Each number is 500 + 25 x the weight over its row's rms, rounded and kept within 0 to 999. Layers, rows and columns count from 0. Numbers have three digits each. The size before them is the row's rms in percent of the matrix's.

# layer 4 attention value, 64x192, rms 0.11, rows 54-63, columns 96-191
102:531505472526513520477515519476501475504465519516495546488506470498525499515497503504505450473557484513464530520524527533492524515481476475476503496497526526506525485513548493507518478462483515503529466540531550554501535527499476494492524522511504498554491467506478500511532524524538554483
104:492516513531512504497501498497493508566491482492497471527564488497520520508484490520506483512531519489494532500530550526493489542499469471520449499547490505475521483511505510468531506535532513480495522506466504501555470487500511516502473494487542504482470490482505478459493516469485446478
103:506495510528500532494492516462512502509524520486496446541499513469438462481472528471484489471481504501515445480512506488464496448508515518445511506555563498474540475500520531459476518501524543501505483507485514461521506527484507533538479520506519525492553492496484491504502535441488517494
098:484497485523506469482541490525535500499493470524490462520466481492485518472473472513536473495479481532542512550497523492487501513516455543458488499496486503496475503494486519511443537511502475508546506519497466526536538479504559525495463523497507504499489463527494501537511501518517486501
098:488504511514545497485471442524487521440522514494503507493498478518515522497470495508470542494540508443536492529515551534531500503490461502462513460506498472483464534515490511456495520538501559465524476530524512487504473492566511527509508456488487477456510528530538484489501492505503529492
100:464496497517496525538452525494463477468466478476546514462511514453495518493487484473497511465497490539505532542505452503528499501485480535495518567510512483515467502492485497488414514469490522498483507518510471550536467509505511517504481507489475497450523492479501489472494508479510522472
103:513529500569504544491483480493538505489510492527474504497486542479465467539531473496500500525539501541520546519484506486485530503512497478517529472527502522484486460513502533499487494518469525468511501496439476501461457490464511510518523482500478511512484502426456525499488495528490514539
097:510506488518532489561499503501494524507489494550497508541504474511504506483574488484475496500523520495526517499491525537503512447522505556492463477492500481499512385514500527459504509532519514544490508478513502498514481497513506521498531479468459486482468530564485479500505532506521493520
102:498535479542467518459504496481464506513525475524498493499469509504509459492500497470513499508477489528513468454491575490477504520479545554476451508473472498506478502513503456471506486487503494488517487502530514534511481504488561486549504502502500474533490535462489484522529502493504454502
100:492490510529509482502542465517507495523465483540487510510499486443532512546489563495503516494539497491518520538486536501527503485520482494503499496537509502496494512514506524559525515493494506520524482484491488499533481477579511481524476523512502491468507499477428515496480517492513495493
# layer 4 attention output (transposed), 128x192, rms 0.326, rows 54-63,118-127, columns 96-191
073:490474503497479445488510481523464543500480510507505514582508474536460493505479491504552521510467510469484443498497510475470503504464495487510502503545481503522494480495492518493508508485478547477490475502520501503549489473485512442425486479491514491494511487507560527497454493496530471511
070:490440466485507526484516459485465494454522477482496529484472498478513474516509481480473512505508507496505505463512514513479532513504502515507511484470494490552507507455528503479482510503490520504528528537485507559510500516446487524526518519530483485529493475481504549461429509527534465477
068:522487484458486503514508500502496541488529506536489542532467448455509505513518480457519508521553497483514518485473482511532530493526525492512523513481497529525500532529499477506536491524508493498520470544469487507508543491483482534483520511521488489509486536494472500466489503525529515465
077:538505526491511479503443503464483516534495516507556492488529511499499516551510519479512518514495519435508446488552557460504503520466521537490500516518509492484514471520519478506510475492482486486509471525474512482493496483512525505524517533500484517540514435533476501475479503499543511468
072:489509479500469519478519498510500513527505473496497504524478540520514509504460561491490468474471530521503493545488515493510487487492481493464464450505475509521523490496483542529486494491487545487487489506539493507495486541504502503503535499525494504504516461512501509508551524500546472505
072:484514535539491496485490501466536509521491492504534512507483497489499470534502487531514529481493486465509487508499495463486470536544524500478508447550510511441555502468506527526547499475493483472511478525465488530490478511506473500542496475504513496501496495521544514519487469518495503495
071:437485453492503498469482486541469476521492524505547447481494529455495476499529530518490535522513519479500537470515502488483490517516490472538496527494479515507492518542493528500535474540510513541549504503512458495460488473498511504522478473496491516525525528538507524521540486479500492525
066:510474484551499486465491476475488487454516510530520514460497563473520522546480457519498533522518514461483466554484509486493503535490515492478507481521491489543461526507502547470507518489473521480483527486525493475502531521513472533508525465542500521523500523494534498474475525556486482514
073:506482525448515518542476502536549475509523526483527474484481471474468546497488527505517474463468539478457524529485484523471530448477513534552555519481504469497513509519450475477485464522499440496545485456507527507484508527480507491497478492487505494517530530474508495548511495519511485477
065:487524534505492467500464504534494520498526482563504499512530502493500533531498508501463499501544464455557490515510502498521455554535479490478492497487490505524489500462522489517511499474499526485485564536491511512463516538513493547467528471523507508477509501467526483486503476527478518550
124:486492506506520540507488497518503499516504490502496488433525462524500497523510503485454408482503483498464507514489505518502481514492523497502518462477526483472518536534537541499468477516542438504517522510472540513475532474491502549566524530502510512514489529493461485523501488513472515475
122:547558524484502507486490519459505503501494534498485481488507490492461487501536496504516517485483490498453461503448509509496529458480512477477519513518463481487519527529486474531507504508493500481457454444537497478472500526540472478479483499488533513477516567531475457515507498497493548503
124:468548545518485499538510496454487470505477500482497463469516528488554528507513520528533471487467477479474459461515530525496492499493540519523519504518463502512540505535512479509471520487549489485519506493492501517507486498536520463530537459485466478460502481508539524524474500478488467480
117:502499514488495536500502503516497491448528496508532461499484499514495439492493463516472512497501527511449504510491469518489513487499485442522474495512523545463497533497508541468476509521502520516506533480487539518503484493534485436494494502524499527473528521472540495537496446507504484517
122:550488514499524495514454496482528490464516508489493505489475501499470448523525460532522512501516491474549492455485512517495501493540492505574514482492513563527475528470540449488484504516515487523492530514508481476506514463504514482476427478474470478473528532504493498485485498523485512498
124:529527505456511520500514519543473489483507491526457473524544512518505540508476517476507475531510498530521490489558493540540497486474475502543529532492513512491494473524485466497511484490509493492456517460509484487517504504495515508494540498494462469490486486469483468488553531514499512507
122:523501567490512478572469504496524492473511456490502528517500492515538487515497511520559437482416488497474469510480493484492498492519521512490493483463524538505518506465473470469469497481503486510515465498494534509532525508505473511491490520493493501505511499554482505465500497474479523450
121:452505463503500532493513528558471526532510491450475547548497484522503472479539504487519529491454509494504532457526524527536482459519481470535455484522491505442509538487523426530496478503505527531502499510503497514500478518474530464510511540480510495469478467504495490505546485443504500501
125:503497447542481509486532514496475521487466479537461508489510532521491482522511460507491489474493486509538474461496516481523465550519504447495468498490482523524517482511529498510452503483463499515474499522526448528498504459505494516493528519513531515481462477504496490478481531482557486501
129:477468482494498511503504520443519523500477477433527481523477498496492475506487499527526519517485528504466478488505512549492506505468488465500516487507508449499523533528487484497469512498495487494510467446524474502533520479464514438514497534490497502510506477501482533464473565480503523503
# layer 4 MLP up, 768x192, rms 0.151, rows 0-18, columns 96-191
093:513493483544501501487524530523514489539478527518503462525528525455478431507492513490468500487482472505525486492480427517501505505488468491514519496529471534493467488468490487508504504450508551493525496541465512514484494514473507471482502492506466532527542543497506503467456488468503465477
106:514519493548506538459506553507478494477475474481486471517512531509451496493448493543478528501498475499505486507458473489522504537493489473470504494509437481481491487481494503519475509477543563466465503490463509498493506523487503510488499510507496479457470563534499514504478492513514528483
093:468515495542513511516544530526554542539491466473476485507493506471527495480534546527502476463534513490471503543522516521492532540539494502489477484508481460491513482479513507497465492533452535509514445501523507485499520525542481510497514467485522498474488512490508540479513486543531533470
098:525454546511498502520489532524515482529513543547504485476502516520484473517492492499441563513486504511503500498453538521491504482521508494537526520512484476460484482493460510488522478483515501492508533485541503555490498507554526492496512488476526486483463521451488477472470493539477498494
099:512519542456474470559527521525503496493455514462475489516488462485480495452514452469497551519535495481533497505501494487501468525509503463513507529489535534480468499512521495472455491442515484477497473503532503505522530544483512500493522496484514514490493523526526463480549492501501505507
100:514492499505496488454487501534465477478454444513534510500477469533519522546464517513496503475507507490511506505496462463526489473523517487487521470506519503476443479533462507500494501496517528483464499489507517532534509483486474507511504444520489495523497542517473534497464521537516544503
108:477521524512480510486476523547515524537520470508491509519506538488538544532515512517502501529444475463506497509477482496520552459480485550528471443486470528539476491536497498512518468504469507554508512493536511516513516481451498516489520516499518522483477550519484516496503511502525490501
103:493460459543512495461517471545492514474494491472456501471476515503526533511502490534528512481493498519507482492496498468498507505508561477496528463487504538489480523529499472508498524507490452476511514504500519512458497519520462497490522491477516515535477534492526530509508463456442504538
114:498532485476488531478565519554503555504507497472534496472470494484458480455456536472475487501505549505507493526493498537492494528514463498502499485478464491478538492488503520486490483519493530529535491515479541481526455487564543505447517513520490487465452503488505504491519496505489558547
108:488541502524466524508472502545515481505458467487532495482511490533488519480527475513529465481490471486491464479521482475501533429492533504518532483530494498476479523517500505495484515495540497460501485496501461518488465486472467462521529525478469488454493453501503541491462520502548490507
093:488519539489502545522534504494484508474506467498592479514532460491491481507509515468473494465527489450484519496496513489462531511477487511443513535460516500471457517518498504492507458481515477460507512497485501475500487473507554457483509471508498517514579534499543486521529537512507546520
104:500471529534474520492464521510483470537495478465504529490494498518497478494507493512525513494494495464515475498489438559518484513512547477480471458520522519515493505475522462438524473483519489479471522510517486475492498488519546490427487497531538472487529508495491524498561433549510468469
111:501505464478518487510479533424491503469437536496471461542528526485508503497476500521505548514500514510518469501496523477527478526488481488489481507516464486526558483494527508494489509470477470513493514508487542514497530463552500451486514498502470501501525531507498518516464503487511482484
101:492536446527501526541519493522507467485494487469487489444553526462543463506493495451490499527481489530547524501521449513538501460514497535495518497534484479520492488490502481541485532505536495503518481504524489490514518509545546492490525497504518502496519504458492452515523512451484475580
095:565473441496505501492543501525546461480482520493493470483514522489521493524494492529504533498484462523487521527490466522480566528525552506490555509498517491487497463527520523507500466497532499473494525505482508557483544561484500485504498477507482472473449542445470501510507496500454521493
100:506500476504482537529501481493492488441517504491510489510527562470503510498506515485531509501526537495488478507541467505547498512530524546491492491501526515486528504524514496460501510516477520482499514514496492511497508479511516484504459436498511491485502527487501509543471459476468515512
106:492513457478453473500532489504493496502499523550515531510500514509447503498489511491486514522515501492508522503497495507515518536494529478507500468507499492461484500497523485531469517507506474550510560514502452516567508512496506498485511493512475464525493482498539462470504501508526469485
109:455448454476499488479504532509513532545485503523509543523498495506481487515507527462468505522505516474499458512499516468472512576537512521515490482483499513476575532501492497510511510451483551524528496513460511519501492521500487495525481545475487479497494508472457536514444468503496468481
093:507514480484488524539496479504511481526516498502452453513516485478466477513455467502526509506516461527512488481544550513492554498536470498545492521503478506493506497476482539563476523499486519477530452517495481472533494457547499462503524475536546506514474527492489520463484481512511473443
# layer 4 MLP down (transposed), 768x192, rms 0.151, rows 0-18, columns 96-191
091:473519468499536484519470478481512467487526480455503495455526470508517504509511502499516475529485538521441497524491525494531446505491515534508490480485486500475517489550469486502481486533490494466505544434538458482469500499519487541517491479479534446489450464502487506518502476537488530527
088:519548519515511516494490467513535531511494513492474488430468490498533522542522515521497495473506493474487555478550483491445460481486483523489483493496503495531504493544512495505480498520486503516483544521506497510473508459525466528459479478442501510504451544509488480531495520481522451495
100:509553512509475538503489492427477480492530547550469518513479513516488452553536478493490543514492510515525502444498499504486497509494524506439516513531468481552514514504538495493507470517493491499461507504444501463483520482508516497481497465508506501551522470483531493554501484517513463476
096:480476555507496505533578479467509472495477521511463532501556493481542496459501518485471472490557472504463515469473505495500501519484487510530531479521477486520534491492482464445493465493516489551534519504513533474484506492506523515501511482488515494485531538497546514512502474488466517527
096:497498501448520520489525511502496480459491502562498487510529516498504502502496541519451488517484520427524464515503538496479490449494487542501494492537486456526446512523480483438458484471493514520504458485464538525511474505520511524502523519514475487554522451510491511505483476514521476505
094:551504477538493506510552494497517493448491502479492485507481478564507516499468452499436519509498489537498525517483496525507527504512558492484459522490497523523443535518478452477485510500457487466485469482491510498512487469500441476472483495472499462465514497484475471526489477490517493480
092:540470496448530438510482499514478477466485521476509494486461437499504501521509478507507493493538499456482516523517500515506506490503515492452502533450490513509521492487490465548528442492473492475502487503445488504528519510491496475526471505493500514492505478506539503479467460460509548512
101:515521546497537499493487467492467487473523490505501511507491523514493534540471500480502535492516482517472483504471477501501488478484542489461496508521539493528517474479497485534460486491494521494524503494506568504477459501491482472510477468530497501466504530457525553485533510490514477471
099:498509532482502527480527529517557527446513470493502524552490475501469477474484523484511490484465466550560462474520526447473484530521513517485464539478484501499488495486451473492506474501520525512479551514493471478498512542498468485526498509470524504484504501549442515478510481482520470479
097:507463509469508494487481514465512509505495526480556563487518522462517510502467534462516487520485500514535523490488528496486480443485486524518519519502552506482484475515507479504531495499503509498504497513460468472523494529493520524544509489502550538493519487524470476498471500488471553475
090:484550478496523492523477488532514479516525504531503486459490505504486488500555475478537526509485481506519516484525525534517464449500540471524482509516480515494479449485484502487478522477516485520497524491529454513493571545508488531519466552528485514484425467493463504485500489498508482490
100:526474489542464537506500499508472505520488507466501463529566552473525529499462491472455495490469470485497506524523459492452500519448495518515475509505461533460498511481474466487518485504493517455467484565503497515507479500523458488568512517509512480470515499503483491512507523480463517498
092:463497506466523504472473516531540495508523513452444469460482514467582484496484494504560476518529494481484495509509500519514521506508467469514523497444522481498467500478544462473509463513504532509443509489500525489519496548483493516510512522483544520495525529519489471541518470484464502492
100:462415486496462492464502512552529483482493499511520501485544514488490518488505507500477501511485487487550490484481443473497473485491454503534523522517499455564478492491495492503529522482517484500490507523523500476525487480496505501513470488513504516480527512472501472503446521455504469471
088:478487494503486486468507525513520538508523447541484546503559489476485469571507502494524473488527497479490505507509521484522521510492507470498485467497501484475481486457484477513497520483505485506481477484479467494521450427494480490502475475491537504527555480502529491469489529504567481479
102:501481522502509547492485443498501458534525485461505467468513521484481499489484482491505516545474491528522495477476500540520498502494472562508526495486505528444502491481515494511488485523510508502503528528494516505505507504475515510528503529493510512528486509524510482490540509479481507484
104:482500510494512531529525507520521512465520462511504463518531499487528528459530476481472465488490525562466460508519478477457543469468539505470504476481498532478501495504462513472496513509500505523511507513521486506499451516511490520503514566508499490522478514514489488525492492526464523471
103:512494491471493526503490509527471479527508502488493481495454519521518515479499507533477481499490511506539479447521524474502547527484487486528499472480483518512472517505518495512479491521538530507499513499533526513470446485506549494453530528453505470471475524527474471520493499512477459485
091:499496522466479457468479526494548510497497527483537513498477459479515527526514510501490546461496536474491525539461496479476488511511514475433511540522508536495497484499505500469500482496492495506457520488505473453446538503504547519535493451492497480484502452485496496514547544527492515565